{
  "num_hidden_layers": 14,
  "hidden_size": 256,
  "num_attention_heads": 4,
  "num_key_value_heads": 2,
  "head_dim": 64,
  "intermediate_size": 512,
  "vocab_size": 6345,
  "hidden_act": "geglu",
  "norm": "rmsnorm",
  "norm_place": "pre",
  "norm_eps": 1e-05,
  "positions": "rope",
  "rope_theta": 10000.0,
  "rope_fraction": 1.0,
  "qk_norm": false,
  "attn_scale": 0.125,
  "bias": "none",
  "tie_word_embeddings": false,
  "parallel_block": false,
  "init": "normal",
  "init_std_qkv": 0.0716,
  "init_std_o": 0.0135,
  "init_std_up": 0.0716,
  "init_std_down": 0.00957,
  "optimizer": "soap_variant",
  "learning_rate": 0.00339,
  "beta1": 0.95,
  "beta2": 0.99,
  "weight_decay": 0.11,
  "lr_head": 0.00601,
  "warmup_steps": 200,
  "schedule": "wsd",
  "decay_fraction": 0.547,
  "decay_shape": "linear",
  "final_lr_fraction": 0.05,
  "batch_tokens": 131072,
  "max_seq_len": 512,
  "doc_mask": false,
  "train_tokens": 746700000,
  "max_steps": 5697,
  "dataset": "wikipedia_en"
}
Each number is 128 + 24 x the weight over its row's rms, rounded and kept within 0 to 255. Layers, rows and columns count from 0. Numbers have three digits each. The size before them is the row's rms in percent of the matrix's.

# layer 11 MLP up, 512x256, rms 0.15, rows 109-159, columns 128-255
099:089120173157134099107176132122137083114147157119147128163112138154099118183114089131134168116148137130109151153086121121099102146185111094111097132138121147103139167166134164102143114118130169127125138153162116048122115155142113128144145161131106122151170159111113093154101159107149169109165144122149121112142106123116154105096148093147154093070117127151136128111127149113126143168143
102:104131121183140114124126115128110138154158157162115130119116142112131105114113097123132111148159147104144156078105125123121113127144157144110122099119105114145138155105155099147093114084133117128152160152100113122135128123140128108139165119126144096144087132120171120126150116122096172122150108111102146099151126142118089159150074126155109124121138104134142126113134144103126103085125
105:123168144122129068119125144079103167134134098155115128151149116116152157170094152122157186160119141107130150128147136105151115141092123092136138139137124114123144150148135143128131138183145121146142123120120120131155115086091098111103140095116119137182089084131193126146133156146097148096127137127146132148105100097122192119120165117126127143188150169112133103161143122146106106143151
101:141129138140140091118121133103148142128102144100101106122157149116100149152147122085133151153124160128114102070168094136144116145130127126097128093124131105128115144159052126100102150143125167133130112158151135126111125177111135151185130154127097147133151109148124146149117124147110114153099131108103168127123141138086119138106148107133138126166122118158162121159135120153178148104127
105:125081149130144131175107124141140111110151151120109108133143105123128132126105135143142154138166119100152141146075108166110156113122116126102130100131126148124155135121084115107104085163130130125106104134099140161110123140098109165133142133137129132116117104159091100152098154122097175118118117092175117116123095109157204097124148116142113117141131147148156092088131181132078148083130
100:151121108094111140120126119100049080129153087132135121134110128131112135122113134135141150112162121115147106087156119126101139121173134131128132093130131113114096139101159144159145096153112156148186136147151188133133105119136139120147114177119106119151123106151164122086125096112122125113110140183113132144107119148143130121122120136140122102110164141120108137135138151129096134146068
090:115128070169131140159083120118104165085133169080134120101133118120101139125149106110114124078148171168141148120150134136106170103115130127117127140144089093095148108096126099113110159111125137084162103111139134131125107134118137116144129113103082107169138139146135091128112104101133102150086113094150122150158136128123161121136160150182131132132172125138140127120102144122108162106121
102:114172143111117115129150137155129092104122120159117125151134135142142171157136123104132172113104125123152155129101110127130141110156156136120177126128158152168164132167121137195069132103107100132135143135137146106119090096105140157140120160162116116093141084154170093148147085119187140112124116132126154135160124115175161120123104142135099137097087109157064134100145071143137108123157
100:100101145106144125138128151130124142153120120132156106184096103106111086166166111125139166186120074177121138127125096145127137105165150122120132091098149144136117146103064091129156136164136158109090122143155117123127133096154158138083109088113155131125110165124117123163118157101153149090139126133121136119130130140142109128129121142132140133134139164150126124128108184131107129141104
094:120134142098150159125124076131094082101125186102100122092146137085108113100118134119132149188096176078145090116135104156096133152110119148144126107114094147112112126157196123082137099138170133135135091122120074146106133122116164161122147110134140123136122106080122101110093122129133130134131105099102135155120073103157083134141147125139123158115136138116118164129110159102100139140141
109:130129150110128115088130158191138105146151189142122147145193158135155099170158146131087120109139128148137130127109106139157119151123128104105161131109130088121139119100110128090097161147147103104118099125113131122117150132169144134138136156165163154136150178134120162144110134119165125102127130118144169167146128134129140111122119140131158158117129133078064085113141111125104135137174
102:122127141116064127149132121099135166169180140106105141104145142156155115164128152117109107134109133114127123135105165101120120085116096153147129078123116099170133137117116149152111102091181110107103122125149146117158162148063148145124105101151104099163136139124140131123157136094148127167139138134106132159127180122070136149105135145112143129151125095162135172094122127130121146102123
103:136125093081156133155134133156130079130047107180102180137119093102164137100160150119129116167080191108117136141111138064158092134158141110148153080117117135129114156132129137145109143136127124150139121146127115120107128145134114099147189176124115123098075135122113122107093135163111125137111153118105156146112129176121152130118136178150137136166103139143200165131113150175147100114117
096:148076124158122113105143164133164155099075103094131140150156107105100152148138114117165085164167108149147119110132125107100095081150104169090140091155133163112154111142127114169092145112150119138121149091139135149161162085082105106128106135157167112112142140145127144156127140137145133112102136147119131123114160123123116112128106068106141130141143152086110127130134133142118100097140
103:088113115121112192129132151117103123147140146086159134180132113166127130150106136137149115136172128121128157109120121105097153134139128142078117158134132123137139162079075114187097076146133125084131136144134098146115117170170129110116117147119151178170145167155152109144142138088167140131101135108135124157138100123122087132118122140121115098055125141118115129122109129152152096088139
111:133149134151101128106140124114121146175100158161085141144135104104118167122136117139100146136151107135107124163128126094106140082199123106128083138109094141100064132102106091105136128116097160144119191152157093127110099140120114141107095126140101150123112101144146129126124095109116106114112165125112155126136084133119105112125122122130136093155170165146113143146125106112112112111139
096:121139094157145152100108123140134137132127168121136172147089147106100105166154148068085115099159131146100165150136092167151138111090112082078113134141108097126129122112101111095114145140151087133123093138101136139147082156102092123153098120134096145159141117125118145115142147132152140113137108166129145159089107139142114086075125138123151095170123082091135154099108136159133177131104
105:164128134124114162102143144123163139096136134099138066118114140154113182133096125106109124148137145160123095084119143166125158110130138112134107161157154090130118118182138165123142118147188066122165115130146112162138114129133164172192110130149165115149110113099134119134162124101137153102092178156135129138149153094119153126121105104117103118144106127145114145155129136164115128142124
096:145130183134131140139123116111167150168097136115147166143135135106122158083160174157130141087097136126095092121139136131115128113138115119128132084122142191114131135142115108123122116111141128050099116094123137122107114136163125127115110131157087156133137109127154131146148194131121142127125122130134119135152137118119150191147123136108114113117084131147138085093119114096137119062138
096:131130136145135207144140132103126122142154148122162103120110119121092115104167116114132128163127173105128077139167118103112124141190158158110127116112144105116115151101168096110115175151075135122104143114120177124136131147128112178173157102109155134138056143118143143144130102137155124120098097128155128139105162108133141185114148138125100136136131130131173108137098126149137159154109
098:155115122133141126130165101161128166142151153108144173120132098123137137129142166126064109187114138135133128110147119170112108136107180107126120152114139151131091134103135148151126089138128120111075125139109120139129128160161141129125164138123104098125120123121117100132151182120137109121118118136160089110124127075098087149139155086112155137102114130135126104125105117167092116149139
106:176115160087114102128160082134119124133120103120127122118151110098121115144133118106104163152132090119098134136064197131135122142144126125114110155108055172175145124163150194134093093142142147139130119117138134195128141147129114170150120152150125135149154116143136098084155111146140147108151115116104123117144098166132164121127145127100117119126115128137146131108139118130134104106174
105:104115154108152116134197142085138103139092121135130128114116109110141155159110138135138115156070141105125103138114141108130076126124112160113090121100117094190123107126152113125154147103143115116147094140109076124098096119140155149159171154148116122136127091123081103150134120154113092177133128139136141082143138155134133131122125121128166126136148151142102158126107132118109141075104
101:150108099119117061123123125175089090130096118115132069081123112172114160163134165138103070136115125141142086124125090146164106137138118114107120127112133117137139119145134106171124173087144139118121096148149146122129162156101104153151126110115099151102134132175187142120109156112117164111111132093097128125127113128099146116147163121157113091140131136132134141104081133113151129160106
093:135116138139140092192082128095137117173096118124107163104116100159153134113155124137126099106124127163136125124102105160162129093103124156160102075143145083136132161152113180137111112097154132133102128154109132120112121122120145098147113149172128080081148118155114132161150126086120085145201123143110114120137117117120118091128130161154112118145110128119163147194127127143148142155096
096:136140097130163133125129155138070105149097133115146187131092141141102142112141120103154125104137097080133125130162142137144138141131148135127114129144116124110155102115086148168130196178109177144133129140121150167114138159149124131123156172141143106116128160115116119115142136153141119108098112155144141143131130120096140110162125096139166116137125094145141151100133105183104134102121
098:088099131122112129148161137138087117128149152145129179143085164116166136105144157082132137119129131121145149164108111120104143110083162120144115136158156117129142119171159117167129140120126145116112070181140095154138099155107131147133128130086126156126139147117131109162153099117131152100132080168102121087133097128146140113124149139159094127096188088115118135147121129152105123124148
092:126124125111106144124109122129129128108170066108165158122154132132156124162132099129101108110124134132123117105153123174114106078123115098111135167212156111132151105139138110113154104138151156121145138110136151105179114179147083126121101136108158144139105167131158200110123122120145164110138105142125102137179126131156078131149158172146148087103136141152093115101113116130150149109139
091:133137149193112152144103105101092115078153086130140121110092102080073120121142164133108112146097136152166159126111146118116131146139131127151146076105100143104127145141143135122120136133137123141173118122107162160162124122117143111143148157166111154183121171162105105106159170132134155108150100187134083160132147074134086150143148095119167116131167159105114110144162111101120130176147
104:112114147154108137134134151124163123118134129160142128090144110115107126121137115154140134121126151114093147132156083160153107080133106161051136139148135143132153134114124140136135097145141105136145098125082155136138142137176148130106101132133144103115120115117165126137108174092160122111124124132130141116139131146127150161096103128123146118126149131150123155141119196135124160147119
103:079169134132141128153195105140139163119134153151091117150101133149165080116108140081120122110172131168114099109105170095123094136084113127112116126119154150148133127136119126113115082112137130150074160100116090103180110160162135140119163113130107163165097121119129131135138093086150146120138143163106148131082121112142125131164152144100127121126161153139166122099130133102122101086138
095:130100153150127143102137135135167140107181120124141091128093117142121143101158122124153099157123171123140147143122131171132110124156142095130168125151099120105117122107136110121130118125122120139203151113109112171128126161172161133120130093156123102121103121122095124124108107152112109140131140124143101135108133126126150178121133113186149119149144117126123128164117129135138126134104
095:132113103128127128133161101168153132109131133144171135114164125096149142143113118152117102133129105108140116090112108105142131113120136160110140112136105139141122156094127129096134163106135089105100153101119104133129142099105108096093099163119145148135095135157181106162121114121127095103168120086114117163114132166116180097179128095148171162049100185196128146125138127103128120122122
100:126126146136119126143140119130135140123127122131115089131126122116138126132111125113184122095132116111126138141144150118137111166100172141105058169167128155111112095107134116123129126127140108123155156132140189114114120164155099122128135140130114113124136127141127133150115101141076092123146090129100101129152166142141131138111125146155146141135136135088126134101179120131094095129124
105:180129149131075117125160170140103137135158146149094174158145109110147133111088147121123141139122178128117173094109122133117093156159096132144105130120108142121118081141176108118136142119116121129159157146126113152094132118108124139157151144088125122144161119126126112119128142153127155127134151138108160128071120077110113108103146100159134142145087159116127124113127148125140097101104
088:161119124092131113142135080127122136133084130109189103136131133146096120116156155122148150140154139191123086138131125114118095144145160162123104159159121134108154076130117115097137154129121117088121139100167153140086106146131187108140114132131127190133128100120109103110121105116136133109123161132148124127113123114189103164161128117105131149112135123156114126080125129153115109172156
097:129145164148151138123113081119154145133145114088105118121152155124131129102097095110160128108128112155135125139103126144091127078085120100070131170158108136097121125117063117126127142107135124126108161133149126152081150121177136104151109102130177155102075140112116117114124124174135125109161114158109137179132138124125107128110141139124146113130086126121111202111096140146128147116133
099:150101133088078151125099169141138120079150166107132168080140112111162180109090116111100106132125146091134170125147133131111095134100131114164105157107102127140176096139137119168145132112147123134097128171093161106107100134137167139140153120156145116121073115130157142108109132091151136125132140144117148123157135200128154200087136140135132144126141110154150137103130068134123081126156
092:115110139091126114115117114098092169099134144133150150138132114151133081121065164124127104116163097163165166099119078142134120103105102105155170133128124147162098130105166100137123127089153133134106171142139140088151137117120110112152089147106135128106144115197117096101102085137139131124168114121160133093141109153133133114129156076170102130175133113113119133147137150105113174105138
096:094159071113128133127079126155097115116109109172151183132105146146158101150141124161104118148162163142077107110129128148123108133138144117119128133117145156091120144158120104118145114120140152144133114154140096109085120109157164132144132116143133151144148094156106107117081144118157117111119119128130124134128096168175103100052140164127104150184124156122134117126091122096129077152127
096:160131131131098143108130150125106109172158093175105134104072170082142131169152114159177126130102121155078131158113137109185134173074099183151119100121152110096124119129143162117101147137110110142139135133146090114154159138141167145124147143141108117120130099144131093138111149127144139080108116189142158146121128120146158089086125115152136120131086135131121106149113120168138145162092
106:123166131127118111127108105073147097133153153156111133121121126151141084134076100144139108122118102115107179139109142092145119171099149152144127152155111129127091146143123096111153095145081074132117109153141163117122118213130133106173098134116121140125149117139106131098093149150087114141154136111121181114160112112094196176148139091136106122112111132167118146130143105134140105163102
096:171126091068131165111115116150130155078138130139136118167083102122136119131156123113091146112133132111097167068060091125154149146102095140169112119107153171135139165074147130130157121163100150149122118137176146126174166124154126126120131127127148110113156132137149106120143124104187169104159136129111133120127165128119108135122127123160153115117108138115160100097137136129133149138135
094:174118112134150139114122148117108156161079182125156115133159173100134104136115124158154172154179159113134152138135123153108117091101071120107109118167111086150153080124157151107174125138152134063121114132118101140115153122135124171194110166106089133127137099105145132160109136157123082117128113134115143092101105116139142106134147128150142126169179143091146150113164139147133151135117
103:131110099130131160124175169116127152153102105107108210115154190100150117132131180112141111114138152107120115147130146158159093069148159151139118113119121112133133082134157125131137135110141103141091104098161116138126092188125098121150130116188127140116126125104160164184122130105091125125190118156174129108114133125117101159140122186162148118136078128136119084129127135149075109110150
096:129163142131108128116182168120097124113134092134147095148108137122109119097125130101123120143128103149112131126128131137125116090138147103154099067112083102095128102185126146105161101115172069134084126117109134122159172177130107155124138140098142079121153131101162145109117144135126086156106116123102112116174107152118116165137158114111130125106140129098150126128115126123133090106130
099:077086127166141128149130136125117120142148168117107153141113123102133110096122163120149147112133108120094158151092135131067130181113154129113109201098110100188106105121141136140152104099126119113153103135131137096149145135134147100108152143134115127119118113136166105129113143127153120138092110115157104122199114116145157096110114173101119135144125105117166142182126124146146125130108
105:118133121101128135127164068139157113177145109123088136141090091097103142123162127116103155104122140081136138121131094118117147159138144143123099130125095129165123129084120119141123128065092146087150148117085169151070150094136184141147127151122137146157095115120085121076133153072129157103134086126142168141147170121152148139140141113119151126131123105115126138095154111111122104119096
098:134120141098159122129087123112105114126097132117107139147130148094134144138125080130143090100126173122122080160125114134122111141152148157087164155126138112103139096099102129152144127099139120129111130136123200162130118157108091124132119153144111105157132075144103093126145164124111144115124124106126144089139147103166142097124130133072143132094112102100110121141126108127115141154121
102:108138108104086143108077185120132152138124163123096105120114147164134159153089092133117101131121124157123105189113110153151134152149133145148118099121145159136139149156121167116154120195118117156120155153128108142121135100139166125123087104135110134118151109147149119142128102152146145128183111151127154117124102121162142144139129133128116139127093143064125114185097130112107098167081
104:134111169094080152140099205109145110120086131129130131131099136138176117123147113143149119133121146122127100121134130121160147166099140145120127156141129111120107125128144104142113119123107126200129112098081147124111113098162096116065173139158101117149129132106157118135126130118106128116153107123107101120116130164135115121124120088098124128148181180164104128117126090116064136175089